{"n_layer": 12, "d_model": 128, "n_head": 4, "n_kv_head": 1, "head_dim": 32, "d_mlp": 512, "vocab_size": 3592, "activation": "swiglu", "norm": "layernorm", "norm_place": "pre", "norm_eps": 1e-06, "positions": "rope", "rope_base": 10000.0, "rope_fraction": 1.0, "qk_norm": false, "attn_scale": 0.177, "bias": "qkv", "tie_embeddings": false, "parallel_block": false, "extras": ["capped logits"], "init": "normal", "init_std_qkv": 0.0547, "init_std_o": 0.0, "init_std_up": 0.0547, "init_std_down": 0.0, "optimizer": "muon", "lr": 0.00824, "lr_mult_o": 1.5, "beta1": 0.95, "lr_head": 0.00711, "grad_clip": 1.0, "warmup_steps": 200, "schedule": "wsd", "decay_fraction": 0.644, "decay_shape": "cos", "final_lr_fraction": 0.0, "batch_tokens": 16384, "seq_len": 128, "doc_mask": true, "train_tokens": 134900000, "steps": 8234, "dataset": "wikipedia_en"}
Each number is 128 + 32 x the weight over the matrix's rms, rounded and kept within 0 to 255. Layers, rows and columns count from 0. Numbers have three digits each.

# layer 3 MLP up, 512x128, rms 0.24, rows 285-356, columns 0-63
117138151161151093172149144100120111173105099135054114158174077125122162120095083163213137143156177147131127126115093138099044065178144180112160132099080102074089134151148140155070143138161193
164109098111093180133142166149151148139164094056122151144090164123178140115135082078116127124087172140079133150092124128088125125080063126149146100110114108119132130133122170100091090221155117
138092136126115166066170136182209091148126157104115168136079115145115083171100127129140168066198185175099092084131040141109121202151179090104138081133134215119204147115146067163138154129076052
095085123095125103143163127140145122175164138092105157114086073113157130139163126102112138173141118104101128141159121115104132084129091151129089118108136153032129130129133128091139120127123126
143143136148101161113107152140111117104139159166120181076219135123154093131078168130116159161162151143090149111153196113106136144148164187097184131130136110096129136185142131070105153166080108
174087140116141089068189205139049127139134116180141137143152193056162123122090157130141145126155106204133112165155105187118142072114182156148083091170152127145098126146111136129133164102145113
139142170069177180163101117097164097102145117116135130148134156172145092118183106118092114091088067103079122212160083127138074156147176069140083210152146166119190068145087085196165133093139086
090122131149115145176162145124135145097111146116099142198094085135110119133124159110123097095130176144137143142160063145108168146060107113160078134072112098120127099082140102106146156121116147
152144149096182112143079097146143127080169172161167143128052099088142090180148177121058107158162191099059148100096137077113133072126142124151094104120133176124122156149113130136097169146128090
167138152108067110131144111103126161128112126147070130131139119086090144157086141098165099102118150097106143097112141146108118141117121124175110118125142115190151108135124096100126115161078172
131125056101141132154140114106156185112073113125167098116155087069113097087123169148116108056152118108099120071130050165101128146143115176095115179124123151092104110109138096109082147109127177
096117134100096147068106171117170137159093126210141100099142152115111148137128138072109132226044161151187050118096136117101075088099162148116155073158114119070189128127108112164122134164147148
167159050118129176148132151118145129132126222121163157148154163136141093118177153154072149162108139050135100131147133138146137128131144093158122108106115165099101130145153100126106101131146163
125140117141131116117072083124109132077064134146100068077134089093168150072075173117106091164103176117181096160167110150091137117133184110105145133111133130138132101129062174194062154074125122
189114122083071167070181184156218146098163124125164174167110163118111126142068098105135090105113196120139137118112132155090160118123172150125166130142113158165152117134122110085160161065091109
145124140146099128104085172126133112135099094103129135159126140142164134111148144101116169126126097114128154153177114159141172149133143108132104154110098120160104120141093105147137141134133125
158157115122141139161151147175106149110079169062128174167079216152101082173096116173141118172104158160121176100143095111170112154161130116157084106143109089139100098086171152109097147131101118
156162121106143149135145089105144108169141165069157128109085143168141168130075143098097134094024145117139107098147162178188152085170119133131062129170123102093081164100124122151179160153150084
092088149126135107196125126161143082112159164201076137127133142107127096139105152121096059103136109126147161185179168144142135095089143186078178137046110185093139110125080149053176114180169132
112119140123084133141161158140148168084088149147106186097138111138122110167135133147078149090100177102109133136125144171109126122128128100114101145133145108157100098165134157075121148130152130
135155105137128144126102138132089120139099123097074113149126118158132118119086156121155118125122119068146130161124149150112130095170141161133111082123139126092149085155133121105166158149096124
084092145078151082146173128146127118099115065128074093065129083167115162141115189125158150089198086167172181149178161193104085102128175139126183136106148111187151090079127169101179123149118128
179128146120103139168163131109139077168090117122176080097129174173109205091141088157144134149107152150079141120184064131138105083146122165154206130145066114138090160128135127132131127140123110
120119127105109161116082138153107103119158168172074100082122128157112150104163231118122105147127146113190136136154135126164101097115082145122096089153147121099136127114098107115157157115115158
120132092100101156125142123137155036152122066149143181152124142153120182165109127138159130114194140098130058152105139114092068132160118123192108127134148129207157087168108121103109168110101176
140151105147107135102184146163132140089149147195082161095156127112165165102164150164120130147173153118150153166119158104160102119186095097114191126130148177099082132159113139075107098163165086
132109143114124187141111136138127120166091062136180155079151121071122137077141137139112082148168077128099137079145097097187149104171133091107150125143165128115108137225195181082217107130173103
158141166047133184142101131178114206157158184137116142153147089182085157120159064130142150116140150117112129129101055117107068136137125120083103110082130144147109147125128156192154062182207159
126133150076126117143175175163142121140095110128184124104123131106111148079117098097174099173124144095106075123150150125077130159143163083148117090147132121192124104153165119142130145169177055
098100176136186095136112177112117159117108154080122127107163136088146061157128087178138097120069157145162163155157102071138149137178105067166064143108137127130134089162093137131135089125090171
102166129101138139151132087112137107135150105106087120114110099106114125138122083136142101108105127106098087137141153139118144078154067094153101209114130172078130180072105077088147139111144122
188136137197116127112140144121102185190078081114124062083142101109200155128182106160127078166117102122073129134110111202127107142113145119103139041129135157135123117096111135115173079111134095
128141133142103125152149165143126181110163138158123172121106106072138093093150208159096123145120141119176138157202044157146171097140146091139059139180194143093094125158080086136039116101145104
165127149144180115087144075112190102151091167091157125121151105107108109152152134150123117116116123128167123168138116124192137081163123127110110118084159129155114158134160138146147135118146121
129097071140136116131140093056144135143080098192181085110194173133167144115127187098105075115170161086181124137147135153080100031069083123183125101111170130121135113112148111127162189078100208
158144196175096133094161082139141101152123131095150138131111171159157136114084139096112163166111143192163100198189180128111112126149124147173127109068091067147125096120159143124110122142144146
142132121120170121115083127104093082078107129126124120144132211001175160188124083126086137126130092134171137171150123182124104140143140127191134121147151158123179139127130137144155170154131120
078178115159142110110162128117113120139085130086142139180114132072103111112112108122178177115106161163137123153078123103105154084117079100100098065115190182235154116097111155133170176113113175
181141119122135219093176132128091122068118130151126121158154149148136119133142111138130115144120089157152163108153089090105130101154205133124184142125110089160100183110151118081171069129120144
163128051098199141155093122144141141123137156078152163112110101178129148188073127119166159163159131145136134133065138127160142184164054141082153154076110061118121064187132176163161118132053126
142134172150194145097180079142137188158148110162167119097133105169106092141156150117115116081100078116119156143047139157084098140060115074142114107141149093164161163098170040084130137138169159
103073123117151198109109137151124173094123230134147148109154124135051127164166104127162145134087168145114106124159149083161141070117071146078088147129076091107086128085121104140066133157136147
130170092125084170144139108082087131143129176121066132145097224162140135094103110145134165110094196128125110140088121147112098154168094106062151077134072126172184145099091123075070082133171150
120180144111103107193152140135148162121135114107137103136169107123126102102152117096108177120145095125121160111125128169140144124150132106104061228079152095078097056123159120131107154138097062
080165155122137183143093130118112136078102126152163136165139147140130103097118085147108184095101086150051152136100127116152139089109129191089086186147109077080134079129161065125121164154159159
102117125115159092160092118168123144153149125128140149139160133149133120110135134125099171123166120162076148138119109075192133125128144089140132102098116099134078157154094105099130172126063185
128123145148169069141132151103112119158132098142086122173158134083130074163160159139138178124110149095083131136123060189066159126104056101102138082142183082147149092200120169146080085101185152
130163107096105164135091090138162145121144108184133134084127189070136109137145123141119138158114154094124140161091142178158201150107116160144145117077081107139146104119173135124159062162175123
146145164113219204114199117188097083073075150113087161159103158157075106083125177104073147102211112089149126132108059172183144086105108143110086156147168124120101130134147130091131084059145129
123123196158099089152150121122158081101131095072111145165163163124128101143130085101162121072096073135106099111120117155093148149139064186135052122122168097097139081155086160145147110138191127
111138184136148113184156103133078181124090124141129124177133153143104153135113151159145085120123175151152161153103207104081172199131121189079132153161072126123132130136077147081092072186094100
156079139125096095081134156139128078118079128140138138152145120143137120172114110143108170143140167150131158065097159175174106141033123071135122134120114148082156104117157184116149146136140070
129130117124117168099150134113152084099140129116155087132081123124139126134128127123133136127112130151140131108128135142102122144118088135128116141104130128116119163113138109123112119159126128
106138150078171171083127168130120095053195119139149146165085084192151169147139160085152154122210159120151137077112126185198147149164136114128159152161192161102089196137133121140073140195083143
071087139150110101137138085089083192080144121175213120118161082158172102153084149090138107097160097075154087117097117046113072103169176104134115231077124196139120147134186171130203132146155133
112152088082150147216150144117173121080177163167148147162144116118101099110164156137103125127167078100113105128204178131085125153133152108137174109117123119110099091125099144093115078141177116
099187096137152128146140142128138115153091081089095111070113220107170148176120163174143167129156191129116136098167149148153127104124076161122154115056130098131103078143077140175141133140138105
122101101115185065126136108143095111141184091072126137159129157106099137173122177140144072140084184160153144149112116139073155209137162078120160138171167105147133099163129099135131116128060105
117142143138149072188114121134100146108113153142155065089104103086103158125092111097137145126132184088199125176105092140148162166169191093057110120099164198110159078129130165133077110148142143
136160140170103125179110113166097173086087151124137121179096135153226125123167165204179161116127135110181086128031127120165122140138159133106128162124100137123133089143093199117164102145129154
114115190109135152173093117079171089121182152169143083144155097110144130156110092124184141078108142130071195218087136100164063165114164146217146123088161153099090105153187187061115128180123148
169180083160106127137104165144152152128135131159151137074107092102229141123129101145105134143154116079116120151133100174157094132133087095113139114111129135146111097107120118123144126104136114
148142152132136120153169185111134150135097163146134153154148079149102154126157111141153095093114154134116166141145186118149113105123064082147123105115102129150138164107123183112152111085087070
165165068106140132154099138129157129134156171128147091146135099156076132119169158127146108126153173133156162115087127122141150166075177134173135144150131099180114139146130162173100136131157092
141129101164092134156141172113133125180142163054078129111135101165081097097066147154136157109222107111178154126123115104117145051128153113140120175069208101105102103103134124144185056184123177
109159091142145122090120175138111116133157100154203086124161141114152140092122118133116070111205113139136151132215087103142149114109131128105099129123141165104123123159161135107149160099157130
121099161081110176098142090144167036080162093106143161171142119155144124104145141165167141103070137095090117091139124165199120146142137121139098126152105098152162088064091179088148127068114141
144103139161110150225184180125031114086149077163164127172187126201168161085105131095100113157105141094138151186138126172172118147166121113122200158102162119096152126201095083152053099097115101
092157129119150147151075131096110116082073136145115113107112087123105131099163089157111099081102108120129146086195162156162145076107119148215132178167099107147159157147167105124159149071136141
156181116098092076036132120110122075133083134087118160099150099142139133144120142118157109122116093128186131139190129166085128092149118171114150162100149104131159151096133085130107137073099058
125145105156173105152200125154123119090119128091100106144167146081140123060117113126118144174164081093071120200174117077173087116114083133111107095155121148150153129071113124136131104158138074
120149182148047120130117095116113130129149103110159116149118107123098091068123102159107132113102151140144108106150148095116106095160185187118140112093124171139167159117114164160077132130120130
# layer 3 MLP down (transposed), 512x128, rms 0.114, rows 285-355, columns 0-63
183105125117134162123174095149163173110124085160133131062124117122149116147213108158178103153083046127146091112096128120132036098087139135091089198169112102118067138107189129135164130122139165
175164147131126161137149123119177185177106138095062125120131139107085133167129086137156156093115174110142176095084150186111123093122089132065099140158086147112217169102128125103114128059155136
115172122086177119128141105157127095140123143158116095162084156129161133090168129098150153078096033182117158104127180066106163150074090073184169126201172120164200151125133145064128166121138071
120109150163156132113165106158159121143141114158134153081100119121106125121112147119178179144083125152127104123085120108123172157123089117174113128109121125063165159129162120098128127129144134
084134148114153132077074151130162117109122150081141174168117126110128077152093189113172125117148169162100141137135108135124144101140106132154144147178131107117153155124131159155112140132112138
016125152157155047126115116051154114159131127151150079134113138167139165135163129172132078094119142173153101161120121117130180153112152144129150077108139095141112114156125101075100161154107181
042142170106121045103150122082130159138120184101088134167079080125144099172122136147163135077125175080140142139139178179139119160108177099124178102140151150171056142139113137045167059151103165
143128117114147144072118090126123097124076089155147070120117113115129144111104151176116090127065186103136099126167150142187171072168100176118168122145149169158071134121105118140124122139094081
151176107128123192086140144157121151157128123119141094053065150136162119152087135110105081201153165177097145113081126136064151077174136096136128087159099153084107120124122139121128116094167176
138071160146143127130147115118171120119107106154136198106138142105141125113123130090083159118131120115172183115167107137077076148128170082163113139115158155122108103154146152156151123072164129
114162045176128160139084109099137144174127085147152149224099136158130118104097119136120176152096230092126108120099067050136132132098112153117083174140141076137181139129135079132112118122093169
120101121127145162112073178091073072168165110146133090122189168155156150135121160125083140168123169143127132100131138117177111084161111200118106124151118161158145130032124108100157130106154139
148123064155177159114131152128123139125120139163177128156119221115109118122157148108130168146126113093158129148110156135178151098134131184113123131109092197082071139101077127125139102072127102
131084133125138168156057128107117152114120133163162113161084124121082172149093128158121080153124194083126154103148115134174092083163137134146147205180130164100061151091127231204097155151151154
102134142110103170069136126142124158105116171176128123174110120157154128147037110071146132136099171167117104126108113176131160169136190135089127149099106165115168108099129078024151157123101123
156113083122138144134145111135133159092142107150126124085149113150151132140169167155110116115100182154137105121136133115125136133109118132149119138118105105147174130133156143101138134137109138
133184154119141103142118091061076136161118095069112178167147194132080164121140091114131039131097191103187111120104142119169144134186136159131122122143125140125088115071179129106172163061139103
124101105126158102109128097120136161129109175149062096102144132131047163116119126162099133211157138113151147125086150140206182103151071076133096151121153057185040106155071184109134199113133173
091093210104116171171120104110166189157146133094106109167144131118139142140137142091137073153169167121145104121189147089108118136086149137145169106139098180127046104103117159144128160102132118
106072113143088148128098154090122138166086144132131121137116133152132147148117111121096114153083151142086139119085113089120134117127149101147113167131132120125205195150118155123108131123172105
099103108116098140103134088153109173127105141153144136097129162113138113125137118146107135169102148122141172144120116111112134131124136143105127124107105123113183140158107118142146159125143130
146080133165121171131085169180101131168106154156109112163096109150140092146200116104157119108110170112108095106127075171137168154070093070201128145132210157154103148113106142093078168115126133
123088150113145093160151107097114070157095186109093042144172139138102096094122111203116098059156155132163138120102092172091133114168167116165161118145137102099156107151077098135131163108115121
141174107145161115105125140135120128124163157137115101109179116081160182102115117115150140146127097166142084116164137171110050129107176081143099119090128168202000130149167133156113105167125128
088131126111087130085141144094142128168130181128098136074119135068126113134136088138131141075099069108109148160058185153174121061129128090118137171161114145146174122092170158105086142133122060
135194141118155125160151135158152151124185070148142121154127136151128109138141147116096114142183100120094194130161187123159129125045095069052086125120138081080144142156122100081216087132108107
105079155059131147126143139105193164150080144143164157095177092204145169134089029081129161151127149163224109086138103131100197094116130151087085131123134142110073192148145144082148114105132109
093103131170112155122163110131096105097160200128148137100100141106068130110060114080098124107195162160105146122144065152119156077140143144104124105122154148155058095182120188185117127158087130
119069106110133108156105122124100152158099167103154139126162131170151167101087097152092170103125142135114145092114148133128145083106090096104131132098174093128146071074168113067124070138149091
088149145087134101169132128124105153199105182177109114144184100165078158143142091169103152078149094146099096155112190136080073141112165145181159144104136147156117163166127078096129095176176127
109118104104099105111125079083123128156149124126119178073122095135104202156129160119127128120063177055144108136161133161197164129158145118080122122149114081089128122089142172127123056151145096
199092076124093101120154115154137079101112138130157080104143166068110160088136095159130146107115105103186154154089123157101187104141225082126172136108140123171165144134157193155122055082096137
132103112167128042122086136161128140147035101094117114076166148165117155105116148136153159126077155204070128153141109105175098098092156142118107136087098143102139126140147140135142142152066146
103102126176151107099155176086116138176160099105132133141144134070145123126086085077134111138089068148121124112139149086118105170137115127141117112107111150101190124109094169155135148110108154
138119109091166134139165133125202181158073169140200174122130112042097127066078153123073175122141068118147164101117149092126111118097176121084159112159133168127177143136180138096118188119097093
095175137155058155145076135108139108086198063133093115088097143112091113114136111142120112116119174167116158147159132130170125159148146152114110123138136158113126150159126131113117187137137149
116149110107155142122116178074090185128059118106153085132134128169190115157126094103145123111165094172126123122108139132122142104087116092162108112119061207117103129171173098099119150155148108
148179114112155094135110088075167109116157121129127090133116083150096134094099146082123126127174098144117094074088128139104126129155129139125127154161177139121097104097088178132094136170134149
130132097036171098128136135128107079174142122152117127094113121105148106139178136108154094196138178134136105142090128086101150189134129098156128073126104157159062145119130095168142118096125122
108099177160121103173101131153096154160136132152119153115163070104061088168177149156110163123099183134089154115133122110148097144133157115128085106074220150088076099061116161155122124040088134
126180112129111134092189162071050172159129117154130165105152170142081100159130122148143118091121095149090073177096146193111105174128140151121144144138185107117113159125131114097042135109168093
118116156108102151151141098157136114168145075128163133153102124091111186148127081121132147112119142148128157102186134120101115160137170124138099170159148119154102117143129173100096149127098154
133100145128087120125092137193074107094126109119148118163105133098097089128089097136157120108154074102062144095160144161109106102137121173123111134115149160076127069128126162162062150093140124
155122193191095158095125104104141126128108140138161149141090133198148113112105072111167128162138083145182111127114159145119089119113129116128163232113065130153255136067159088139133172085095150
106151141158139113132102151111112117136174122164186122159137172149157118093123146136099127098145065106120145164059167145122125153078087158115138170128085093057234116162129107151136219113150161
120122136205141114148141132122080154137148142137169132178163159135122139058169079118168123144087173141168123071124183157132138191133086109106101150158147146093170102102098132097125134126127119
189132117110106124176130159131179120059116158120184175117154106147066086134197107115088110116145128123097094133110110131156097098213216166132091183091124136086077098188201168094156145118105128
119092182134115142127077159101090126101097127116123127159092122151162154119133072067089101150133116136127116104127146156156090094164118133097185116104159164153224111180153145113166133140099123
084170118094117121106081212087138078181148159138140129052147117102098122118168137154100135107161156138099116117093125158132188175177181090156130107149133135092138155137105114181162146114096139
156087157165116099137194171091119126133119100095151090110108069127171188172126084129131093129131188084092122120074071185122091169075153133145175154154111100158130107144109178184088145091054076
131146149131110140107126097094152119102114144101100172124137103106106135077121140089117149147116071154145160148116114086096122106110143120176134140146152124115005155095126138156110154147131129
105114107184125098085138142080144164089135106173128132062147107191085140112130046109085119110157065133125151137161135195107135073211141127104105159098103118112190178168149164131117143104149166
131117099151127102159126131129152145110112115145135147130108109149135133158116109127119142139126087163128121137112127148131155098148126116109093130139145111136108142134109108126118124144127100
164134179151147150108165138079164128160081088135166124153124149122147093130156160040125103094074098105163130087147128205131157133135121075130166122108122172140000136161189135181115085119111092
147117185195154114115129172102133082171140150208036142164129117106173143140178168093057163161147096179097110160156113083095092165106075158117150092157092097055008155145124087109093147186168145
078133179115117166136120171169101098056127159157113065125147134066093123129066140176085180149158119080134192169178083105141133069132091108156131087096129112125113110134083112075084100150129130
142120168159114158104089131123131118164152129169144102135155131103185137103085171119138147163109106094158111134147064076118170162104160103131102124109128127126096119113162148134144116171158093
123149114105077125151145118157171097129129130171106134160124091146184133085137167141145122091154079146139110139163158054112152090141125150142107088092140149093192136086095164170165145071152054
145144106092147186147159169144181151179149095183132130086115160099104126170089078156150138131137114131099132127170120109154089137088095096127098133121097119118140122089161172138128130086146148
150118138152155174106092175076090109098144146133107038130181148134131131144139107136129156117144156092191124149128151159109120206072119078143116125131159142119107093174147196074155045131157085
164142109123140119176126145083164138153116164150109130095173080115071131131114089058099101113107221146113187197180118142114100190110129129103131126089154189119136143225167088156127091159141123
087109172158190129113079114097142116140100120127124095202118132130160129099111177132148134096144085128161115121115141148124131146138146156089124109131090144092091121148084074148133165156147100
159098201115172134109074162140135125119106140123049118107123152102143108134169087137136128131136202134124166166160096124131094075161105073169158120106077139123210130110131112194130079063087154
143149072124126156149100131190114110152125132116143154129108111109132123151105123118104079142137102100153145183116095152099156101166109093164108131146084147130086098120136119092157135116137115
152160038156103114070109127095124131109161098111155125159134128140113119135126170143166138116118093103145103053087139153203139162173105155140156142183077058158170099102177170154143176156123168
110110149083145087109101161101113195167161109100075124097137168148226154100140159128117142105093130167152135122159109141103099148077148141135121086131146109158090097094134122082162145180091158
139102112116164185123068132147092115191154137100155089176147094170113088164050145092115090148078179146065199140132141146092098127126142128119108114098134073071038177127086076179140167170168131
114124135122135125140140156141139102145093097102167061156116067114036110087167134104086191091113037200172108139185164128110177132164107169114110169135061133104123163130178143075102127110141157
082019156167142152148135127080137147084112168106120131044177115109107039123158125147129097074117121132157115116138187065081096123118086126118139129117143116110193148116150108136137176102137107
115095132121067144152100097132094079143111142136130150136178110089138157158101163131130101142142111097114201132152135111078108165154087134138153071156170157119133153101135164178131109091128087
051188123129124188119166101126076119138063114132147163163070185107074089099082088185151178118139106128139115157099091139130137079187124164126114115161099126091106109148170119118114179072154068
# layer 3 MLP gate, 512x128, rms 0.239, rows 286-356, columns 0-63
201054124163115168117117112111144114118186104113122107107161062104040122144183146154100148133136090114101114104089111086194142155096081105097166100104125079152125077106076178093142133140079059
093085082163151151069147104108121126101099065152180149197054091080115094153051157119106108082134064110062203128153061111104147126095118134074182121133157119174140103103111248111150151091066038
137104125090133126105114072167124113147135112151142140138114130121128137097149105130156159142101098169114120125117134119108126109151123182128139127098121111108139100100160104123068095159130125
098065112109126135105059153158110134151164092114109178150130072131086110134171131132157129133102153087142088154150072130101098086136166144118109090130125176100147136080157169162094101140130144
116069176127151138084121157126106142080115126182104168116078081119119126090168076145154086097102124152121131082096099046160109083113208196179136156127096129152196099100110187085058104114142050
076086070076088137201113163096105164142087148173135072154184113123163149133143113142142095191240164143081161111167091093147171131136126126123197106090137081122105143136150157119082119068144133
113090111149171153157155163069146113168170120178082144144177085150116136150087142083147148229090103142108126135151058119122132065083122110140126078083137091101130159117123113071150160149131113
139216098146197110109166138013109076128144103158154131155087108070135081186161134165145112172193143104122116062090133085046151136208111188160097137117111149130168146099111098132098132149084140
100120112171172116134106157120136130115155087095095072110107171180107171137187164153113139140091112114100117110129136118140199120141107110122083121155115114089120155128149159107149144129109058
134112153138164071102117177127179171078113129093111094091118109116097198176172155114092156156146169171120185130132159132045096109139123163107190127119103056140115080084125156137106123127140107
090125114141096157133134093180144154086065127099147121093130108169097152128173115132140175117114129076155133123203181073109109146146139110193176096069114115081162149092144135158160122172135105
177161184125139172120124164122145186131129196133175135123141147117075168169138161119115110145155088120168136129139143041133128151120085201165106119126118128137087096178116151163113112115104144
165100115147165115102173109150103102138150098159149171142187074113093140105122124137158175125076065122086134134124119082125154148093085160054100135104076034093141146137167098158132148119085088
204138153122116121091161118148143157098131175115154101203181076108126069109165149126136148198143074075113118128089108151147098118104100154091146127118148097115121129156131159159137132127169153
099155116158126130122157137108125159155150111141147139153136126136132143115136121133137119164124139112097122121176104114167173116131145123129114131105139160130094124110140149112148120150123132
156117099076152171146115102142145048127053127142146147119112140065119142091135111088085092202088118118088143087148110087111123160110120110144073173138112118178141147115120179123145087146160175
132082134132177102082117146087076089161136041142162146177201127139148091154164114127136126125176140106099146107084109093073144110102150169121137107136109140097165159144114170135138147124088117
127166131114098146100124107102211173132201087125081081121086071125123111110119108187158110141077087088086059149114132108094073154099118143137082146143130169075134140134099153136101177117114143
180131117095147108110124106085132095138122083193139106093138143117116132153107149146115141169142149186111139099157131109133119086136138157152107086149113170136110118144153129151131174157143092
127141082108128146124136171142092122100090086123137125152091126128135115131119180162145115107134124129163081137131110137158137130149084180108160172146155154097132128143116130137131118148117117
053133184162143173202094122100151118088152179109133174171098124135205108148069146104116098121124125100109122125188144093137150160129084124154124115157107108121135149093123134129127134097155142
191135077120169140153095117141070111159127081118105089067102109158152124058090087105115097190141108104100099084103111134067169084110103154110145101159096075170154067164081137162147138114163115
106102153125160109114127139141157133110135152056127121130183141158068164080141164098122083146155113101147167154136135136173158186076109119161089161207134083122110154150153091136143125120105142
125126142135154109178162141158140104154175143116173123126149132124067138135147181165125204109147154147070105081101124184120116161137147049130118147168143163183158158146104115198090129128146094
125150103109113128169092148160168136121200132155100114179101200123047124153106121088145157107178097125093142156146137103129099043160125078071145118194096156159115087199120117061134096162132071
127126078143097161151147165106172183116132094109169169088086137160135125167116058109128165158136139130169071148190072136131195147091135094147122191089147072100186123153213135046130152125050119
133107161115162141122085104140139098164141200119159118168143144128150137176126082135121135144142152164150173138140055128114124090124097137141108148140152120127133066142091153113041091204145088
111068126183147120086138105126104129117118144146142141107103112116087097099122154117131189123163157121166133111131092132161147110110137163170093056131108187158131141112101143138142061147153115
137158112104124204148115131147123130107094119135110102108094160118116101083114105161124083173092148123091132125107118140132110136155125126132125150108068102097155086093207147160117138060114104
131180179130115129134180125089072107154165092109127173173124163154141168153129060160166134151082140127127181094058193128121144119144094151091164118125176106129118087181098177107106152145149151
138119118133123154123159123119138114134187140179093055073131143102112114152184119160133184151085172097151161161117090190151158176136164099100127142103156042107085220129127157154085098122159122
103116054099124214094151103100204092139222151148095086125077116120136152123104180069105125187103140063126072130129135136130124135133083158158160109110123133149075134161089120110064158104161131
186137084125103123159115104134126170125117110112149132132099128115140093121124086191143163163134092132138126073107151166129129118125176113146085125174133145162117169053118107086151120087142142
055116110126133128140183134150098133070191059120144071118133132166120133107237148177099168102166170163150144128131082091106167168102060110127118152138068142133178111118098133143107133093148102
072085100140140139136154145140167145092136141187101139135138108099086116115170143126162075098141137121131139111047084104146132127198096080127196183141126133149114132138138134152160212129080117
141140211187158103205137150074128070146113146137144177136121150086080167165143153110131177178141101117144142135149099117142085128091183131077113144093108117154145128099060150138121174131175083
093138109100128119067156191159106083125115154152151117134093100080102138155077152073121095097097153128139170128089134141143138122171174058147170105083173081147160151106155111171116156105113145
072157051126138153084149103132098112110134103135115142138152105138122123136101147155160102097144056166159150193114116144116158129146105107130083077126145131108101078128167095164145106151148136
158140119149096106148151150135165146175106175154072099141123150156103070081152147180168170132132167118127088128150096080160099148117123114119102093067101186135146096118112097156111102105094154
151179188190049189132134167122099124068161133089160140098175152121096114093154151161131117123142175178125133103120108117118152082124130115184178101091117071156137087102147123138135152177130197
166157076114118117137172162099084135095144124114151147122102047060070165102132178109130111169123073117126150093137182119168175179120080192109123074091176173111141128167101161118076151125175122
109050100132117150073134194146086121159081150114138062114160053077140119140105096125140134138091155147121141066106138097149154087125161180151157078126153136096143118164119173110189169167174096
108082149214112186157134102119115146171073105139080126130166112134163113083102119141165158109173122135193148164164086106166157079093126122151195148071073112124096116109128093088088124084141153
115128120180174173150099159207140086129129108047119148124188136161123172191153127134136143169098142151085079145142153129086137152122166152111100145116132133105100102131122093184175159183085112
172084112137129142165138160128098116115169104105148049075122163110113151168125150072166168135072086117138172130124103124121158056124182138133107094158084113134109157116136086094061153180155122
092101106151132094101109181049067071167117096139108151140102083102104093128098202107085125184081188170067190082170126153164155121131118124166111122122105120176127116206066152079118094120115149
133147107151155129147111158152080114152135108144068098102087108190126193156113141140157119146173142153137125134116152130093133175143176112105126162107134111120099140145127120082186162137146085
105104148160097112136061156112116110172108084163122086072130106109091089127151173169130059131157131142098167090143154106076126076165083095101123123104144162108131086127176120120121148138168111
118125115061115136124108121143164154148103140156064110155100123127044080072169133149154186187133079201153131120215125039181100151130124118133133165113111159104135123151096084048122106086102172
123112113149138095148158171120099155223071155170130079170112114106125176116086139113213102176090147114125133133175154158139166121158105114132129151202134166134087155168123131129111083118123191
159060163145172100143128079137137120139088103070101111118136145087097118116117198134157183153122137119096098081152081100148157190111099122159093137116112113165114113085092087134137120103098110
120127121171105108132128137140118133123098141134128114123109132143131123138127136140121137137118104137101108125131128115117136140125146138145100123127127125130113151115142087109126133121114103
121157091177145136150127127109183094117128138103083140130119168118094084097166118175160119173092080196117146125131130103193172137117060102118171129110052095065145094123080144103137082124206125
140224130207193090141194123146071138195131146117116117171152149174136121107044073157088145114083074124086074095159152108165119053198089171154083072064095173081128127180125136172169101109115199
100150160167115063191149150153096120121152116171094167116110105144116178083100094165094117174144168130145130173119055065120138110213144086157128142093140159071114055144128134144126182094082154
146103103068147130106097198126103099148119107106106146145137135121059121113126115111153126143105116129083099057099174056100148110127099072173068133128108152145177164086103139124091180131153185
141107157156189096057121129165087169131144081135191128118135099100137181169173083177136177161083050129116129155112135138143136122147200067145160097086149150139080127180118205176131061097140084
062129128086149095189154182157105150171128105116175200136132162124039149060080134103075108157134084109106121103128114159112102103125095173157087153174111156122098137164076143112092156137145148
107079193056114143114129100129137147152092152111179139195163110127029191149162095129150137154083092113124117104126173133184196123182180160078148133189107185133152176150153121143155148079189210
137020153165184182099132216069206089104106111127116156135145124093050145165075116089164107168139154072138155127093103107158165116157127143126114115118108125049144143140108122127138163160148163
099089165117148157123085157167146110122094130108119147152158138168117123136114126172137159091114081201134183152137158105137140081104106178111108152149079137134170123123095128084085163119103108
111101090141081087147080115178104146143199131129152101183105108173131068156136190122125175142139090083150146094113139101124154164127120130118137139124164132092078084148154091121147180157124143
088141147168136150155154128150093154168129146112135099168153145097128126130142128138179127136130082119157132139102149090125120114159144164137113064127105107098108110132106175125156159155143098
128146112135159124138162164110180148074125060140118071116079093092074158186100092149088195114155139139155082089148078114160118105127137219054150165100152188152154062171071132108171091125122176
198056196087123135110137119193140173149064131103137124184095115123056112105104069132145164115183128070105100141095121106162185137119061117132141117136192155145133150133154100158160162103123120
123113165206101121075118157155099163081131066125145094123184076162111182107165142135131123085105099133154095093114189157148154107122043141114077051119132143066184069131147169195142089110125123
057094128148180129101201144165142179133205120117097135140191142135148112145180098088104168133161132134162186106090140191204103102126138132164080162094192110133100056132145118120123108155211114
154114092137157115167115120133114119103098139165113108121123149160066138163125089140161117091131167067164191056122120114112190092177091142084120123147139107118122122084142179145162156116125149
083112088133112128085133145141131125124072192104169158146127136071136133154146095159143181154167134154135144166086106178057113107192122193138156052123184089132125154133121138100096123061120116
104077072172188206119134206127139102113182123075099128142111156137093147138108091144076187213117121146132137119145087087127072130125127148113133113101061092110113126090202115166185131153144145
137132093116139063191139195136111105089055127164159123104113179180133117122122120074138112157087126138061130124116110100109146089131108180155214170134151109142138158070103093112193158178126113